From a checkpoint of a small transformer trained on Wikipedia.
Size: MLP 2240 tanh GELU, vocabulary 2048.
Architecture: LayerNorm before each block, learned positions, biases, tied embeddings.
Training: a variant of Muon for these matrices, 790M tokens.
Each number is 500 + 50 x the weight over its row's rms, rounded and kept within 0 to 999. Layers, rows and columns count from 0. Numbers have three digits each. The size before them is the row's rms in percent of the matrix's.

# layer 7 MLP up, 2240x448, rms 0.118, rows 2153-2239, columns 192-255
093:493520528507576506505482444587494493446477526542493530535428478464530564432520521422448466499496484510609577509539538428493517447546490508565571507602533388613515512473327472551573430534466478
099:498507515475499525526568529452432555526429547526504520529455468512542568525581430553583409492450491531467579453570554552487593485533524452461560508457586530569459503518442512466462608581463502
097:501467510434429437421438449461424525533579529482570560467482506522510485473475549587474448474489454529490411514428583484584446525545525524409557421562443469456469517485436453451463583511494450
099:497503483455390433480461573603520542508435536504413400491568475559453436533588483596477508469425480583469551523451494511437498459470430492475514483529470493506590568434504557544551533476510535
097:519453461432553574527516457456471560468500454411551470531487528491508551505439423529523487428454495524541444495486480456496574509555476555480536428453499483472573509479523404558485534542449530
094:506484539480533458537530493505459511575497433534512460507475520448464529568473528499530461471485485434549477455443506463422511469452537406533473453461504464532482527445459528542527539438524565
098:449553440563529379454505466407481429536527518481453460550461513495570538507533459407474596537533479570487505399551442500494484505528477526456461446537472499460563542555495499575383478538439523
093:420510525617564504549532493576493460532453548424563565481560426504420532557554453516510515496524487484506540507459494455486563526427490503570537508578533545572501561414436516418538472484495532
101:608475422556456454432453485517537430485514458509482514469489511488502518492453533438450540488480504440497513563432425575570528590486522539523516534601490442403589461558511512416498435463544362
099:502613520482455488355544469509486508425474459420472506536503504473494545518551523433548533560537486505560548428409498431457561553516553468483549461540574531472459518477463456612511437544567546
100:371476578505498451557402441573528453483523477530522576492625504423509465467433440463421419479542500612485503507550496499510479519596475570562501568559512402441469474507390495553496483461460545
100:433535668551470505540504481466614467532488587455449445521416391547461470507500504518478530512482497478436496467536442509491453478546536534469498532521520485464522528467464546567522468549475468
101:497520539511591453502540456549525509554537506601415528424382483412527343517380599467508530540434575493572523453459435499560521461484505559477375513567539456436478441519555495476569546571425497
097:463547553497490500459392429454449553485521521477424452547488531496459547468390507422492483566533520506568501499456423500423493510545506527476440475434566554518489480543499494524534481522573430
099:477481440524533488476431499535457491524647421493474566472543495600412468446497591550663521446523500509507464511599438498466427479481593516497479561478484585524517492552490535424509474533471503
103:529427534552447520537560454535455517585537541566513486487529506512441483475389473467468510494515545469495481476478462428480525544455451474434430492442501552466489570464442364480539508479499478
095:593517493430597548447557570490447487477482468448465562558500561476548588443474515392601538435501514587481529459488636486562513489592472490506525495483520510474482402495435466464563483477497572
104:468436525504516528514411563515546537565521567474519460516597444482480434520461469523483516544499544527469520430502528616509491487479548514490528369503457567527399517409468465463523486456534503
096:458411611602533521511516480441489481552456496473542435484468581509541578494511450591484498511525516534479462443490388554486476554396523472451492495557542556477492567546614547462510534442490500
099:498540416562392468454531449547477567520463475514489435432469481442537509490473516424510463497486480438532496528482437441513548561511486581484518456575556515461390496479531528441445447554551477
108:473442518519504505482506505575568376491424503427465443431433537532490455491533575509489470475533607491435454450513477494574472538514430540521495541541463549435580477517498556529482368498454393
100:441471528473484531430577488494503495411526488513497455424580509459525430481536473504570560515512570436443546465454507500481589552476381591547509579573488457474514597503542472404513519479507588
099:505503480529545497539484578461523420521461447607532449500523572508514489496462498508550524550532516545599550532488552457499506467510481535477438496450418466477447459512399463531450411516484443
104:480507396489547523501545559472462385498480521507510482502522506521519568503493432473479486422567572548478526505416562508540388479465484516581493605481555558613429542633528507517416507388506468
100:413451541506478483506479453590577548491560504540444421457359458592562574504477476435532495481499515570547354587548572538565518461462573490539433427483532528528483485472517495483457440542485497
095:469580491397445453526549458533460489439471504537464543510508506508561482501487507467482435398470518520529448498541588569534534444487491474541552532465542533490511534497425539461536520561450510
099:471466533476526428519493459570460552502483513460498514641413460565505487417501640584516435487502470452486509526537530529557454433539446451483486440502463456611479450470536553457497589564514572
099:602568472425496536429438529583424497514446498394607388497565519559533510557475483446630543486504489440454513402433547495529510503499432591530488486474447546479533512501485473531561594539579538
100:442535534468498423465484474514532506465420574485496555508517466528493511474460542506424546421511466472480464449535514598549582433454526517449470521513443420543429465499408514489585494526581466
099:496574488459482530493532500517540535449479507464597434441543453583504601448439487434510505483555547475545593459553414553452413497499557526498427511459449379490414488530517543599498502564604471
097:470494532515552500464599508478428634457369489456469514494579503483484494596508479558563568459450483483546556493514582441410585487494536506583533521495527548489455530502459539580473544442377543
098:440558456394599554450443544486461478474464517539490516464551631478605479574552518574579458529463529515460498466478565528486515579534546549492526468499461486511535458522512495531446477472471528
101:548434533504471476526538526596409575430505512403584520487513539456577563517564464503426531448478452516562566558491608451568517491597561527532501505506503483499508519425528523552506509416466485
100:502453527411379487474507496685506544571526497489432569547354559573412441430445461469549489446549469374438523455508538509558545541574568475490560447457464509480498570498457471459599484562575495
099:463438501479478551482535466537479470545558454531568485481500501541468542569601589459504488495430475528497621512503495538540465459610568516482450394527504507470436537501573507590504450486521451
096:460534440557430556540464483532528560546481454536463473510509498525591593432497376465495403555478513595520484526536637399532533543467460551532531605438473602520484556498487535585474596528440514
099:552434533529496518549482568447450512480473530533508530448521486502417481481448483449471517526461428571562399497466519437623505532534517498466403516536515482498471549492496524464589490433557366
099:432539532507523591467476508455491560459437593500468470481446469514552527514517502515607404529452647388500598498567453439473334529419502424532513489576517573499451486425522463557468525504510523
100:491470480580453498583481483511507488403522485568502492462438541546568518473503463583471559549388515442484469490477439459442493514500497608502472462431374484468467518502548511433492508457455440
101:516564465482511498520454488476522554403485498456492482445431459459460635461533524541566462530459468489384511484565488500603423511475552426453524441476560637508600521469517520593507509533511549
102:517532533532501459489455453529576474506395593471535500453452534434464507544501506611481521489442518579585527436421457529498460494529498452403538513551512526527499495491477532460540513468531522
095:484522485462548496527483441510423549524503556534567470463609432449507460577546462447504384448493586488545455532426579513517485458460509498448513464501435504452501493470434570486512511506529531
098:497536558526484441438454508510512547535444497482506579488472451538485448476494428489468481541597475537522573530500533511498521464556557568469511561505506500443459506499529517459559578458387549
103:395430577475454599483545464562426455525507517541535419516512627516558494482434555600421478485497562445514454571556638584485544570479431531489480501506537489392566513495582547483509476499422494
104:556591460490514438541496522512496540536464510493497574451443463533450443522468511433500433475478493559448450421515485592523508492354383414475603477532556562534527596395513470519507552526455465
103:568479523597492543582545505455574442528502562406423483498474600492475454463475455547538555511465517478608459496602516480506427538520498497484472447424487562515522596531557612506476467525580538
098:418557504342392578439472559544500558518420488501531586572559539436477521446565541524505555475503519514522515444445508454466485504486496506469536443529457520449559543479525585597440441465517528
100:516518408526511509544467559508494487405498516460578582468547413449521531444447476563571551510512517536424490469436497458510510454447486592463517491645448460549536441436462506477553560519533498
106:535594522503458448425468407559435498474524481543477435541558376486508500542474457508551480453516493496552549470448468474465555513448493558567413523529510456455606517489563524532454552590585469
098:497476480416522528387540422511555563480535458563510581478500455455480443567459502478545590557575461503469637534442428453512486543533415413508471582557572440510544531535508434449483473552418453
095:508492548536554583497529465518497374474548461435535538405479490538448524475492539441516532524523494527468464508575578579482534542436484470501514482490511546536498480532498503488533528517435457
104:521457476539483576436576495424403423433470491476510494465555519517534501495537461476519554553456504453477516470525498377449487480481489464463531468556435466553500544523405593612516485433548525
098:571472588444497519524524530592566552479435536514551468465518496441512375517483460460526533525496405414524457591505487543425553540570477477526542468500405475467423427478513424432463418401508517
097:525516524564477520473434491488532558494477514487547599590532500485534526547539531527510493446524539557435492527472458545487469531527428497518492549457563569552463501430532396572492610535519492
098:506500448546478479456494509542553470508499484528542425425513585478525507585462542590368528526398442545395538485488478449538590525473443418500454386420530484542452490571507439440504475496453418
098:557590544472540501429520519526481436591522506449510537451530542530435536366445473553486548498511502540499539481482570477407574606505538576430495506533496542555554424520551491478475477547547560
107:476441407485554568563547425587463615441436523541514421503510565531501478477511458424490555488538473433479480490473493501491489487466532461417549443498476469632558574468483470446501574492552462
104:557552472528442456524460503510595512500410588472502485446510531457462555500602453463480485505476547472532437503422508532527504552462521455465481527504526536443461545455411475431517499604485516
106:482545459511480434465521449559455456454541507562452446489448481546430531589502475361546432447468515511544490540511523478455505524539533523504459418470550476542521445471580479420569584569565484
097:438601465557601507494537584525450571474455459569457453583507563496477511443448424446545516511460530468532428467419550465491528478501575589453413390518505499490474494425586443533501460486509495
100:537469405477529471532500453487530484580465452496620514557560449451500503493541527560581540460445570481455383495511588579507467520463456480505540399571457538580574471478555562523476508518526540
093:462554572476500596438503515491539606451382490443462569455431477472496369406473485475481505527470543476429460519444472449619545492516559499519467493540494471513533504523558534526487540518406567
106:511543451501477463482511565490546540472550367523584518500549512442590536588566548542486473522445532539493537500459451597431635536409532484558415546489630517500395548482493558550508525491547516
096:481513479492443452451479452535612586510465495465486527550456461479465550484480526611504527427563568516506498555468510453565436459485581599484565581526528544520537441579486463559492592513467483
102:574548488494589389459446605541545563493482586527532443461542493548450560502513496573554502486432564534414456461498551439556600585579520566425507490464491506459451507518517479487567487521410468
107:476505421437490498419542451496527465548526624503541515465448537406511603515440450458504504534459462501548460504463489494494543516467523570520416478564477551513559555507518430487455511582489440
105:491479459485539481500429515504600492359592559450517450576550532528483493464514463535548578486501469424499433513440456534512515471505492464525485548418601471547562548503457477377546553564480371
098:556472455551496577471490527453450578564506520488549542580570545580488520488524504620552523530478495491410595514474499535600456535542530631510478468604514525555486457497505421409471552572461498
095:422518556490535535605493424493514492580436474541455542446403509513562510443509665491480454488524545542500553497501531492588469529531444546551562488550571516539469468537454550481557523529510580
097:548552609431504456368523533519514561470551441449579552512545534554475395487445499445535497543522506428533459420484537537544529435490480451473406476569452437502510474443494547516400444399464456
095:467456533542428546479478538491522449523443531523497472470456563482463634547532459483423525579543466455396488448563425446451435483603558492481539412473449580475516593523458538551508500490515511
099:549487509539448533498509487525510533566494496513465491510473567547518564503506546530426449504472456440482438483508456456458539534401461594608453446524510503528588374460474459613524488458484562
099:412485509512547581435474523485484577506427547475501491504542531496479441398554514465619473470517464572468473515474634519412484500462532473556538490531495542522499484455448454551354411442493445
096:519450605479514546572550503506430455547503523489516457438445474544473518543560559524490598484475532537511509441551473421555509574490520595494436461464409533421573480511405471527483496515561535
106:440473537580513523503475492541483468521487569528540509476554428569483478579545533471522541438405533372526488453553542546544505488528479477612546496510421517439472469438482625530397511459505458
099:490562553504590515449495458455536481488602442523440551497460544618468554527458505474522464539523526435483456465539539431431503502502446508534415418508492521488405543537542492450553468547542539
104:519426431489500449498473420435571438594447474458576585520499533453466490478470514438555508464558505509474471451455541496546573488492409559562525578516536542510401417502571528506445562432474427
099:472437504515507484503567492487483474563496451515507466555625458560471518523616573429492600535487442479582575456591486552597548558446457422501522439415481532428523557533492557552527574461537474
099:461532487440505587425451424535451473414505394405494456433519563516462469486433434505460412472422588408572585458502561550577458454480450535540450554426612578509458439454510533526493481473418555
103:513508533488480510470514534665567504581580470564492456484528477496442486529408368472456461509499479535489496466447550461454570425465401535579462483449514507472609441417480433488529509404556496
101:413411503447538481565453551537380501463501563452552445431487465447466527643472456534499384505533538443435488515452461507556454461584469519491625537541515598598507440566476552501405569459541533
106:523461581442539583465497520449557434459423436537510447392602475505472465520587437552507426515547524499557522474439491501438532451416515506510494598472416537624491530601502516547384430468428491
111:549444497475399512475521566573573581502571533495519386516495536464510518558528514545422440446441429530617485438526504443474523482564479549552453423449489395540532545512516489440548487509403434
100:568613435484415494524577556401398475549441488561523465515457561479601537481514513548559522549513530425480505499395433461577585499587452579486579550495486499497520477446541482588552506462507578
096:465504532433570465489516570430456504535526411527474488575498514544445408514557481540413526520480405510523480586465459486544541528520531589506512465455533519474521471558502586493496435523508540
101:480554525517524522516511549536542487511609517513531511515522522496479459480525471478486488541609548469520505439426521546478533554585497555460427494527536463448433581406513546415608354450461439
093:582482450464477465533585460475483507480495580447549569558501384492410530494545551425558433463531594549491457544502570490496506601451488527500519535539501531426521493475488629529509412481575578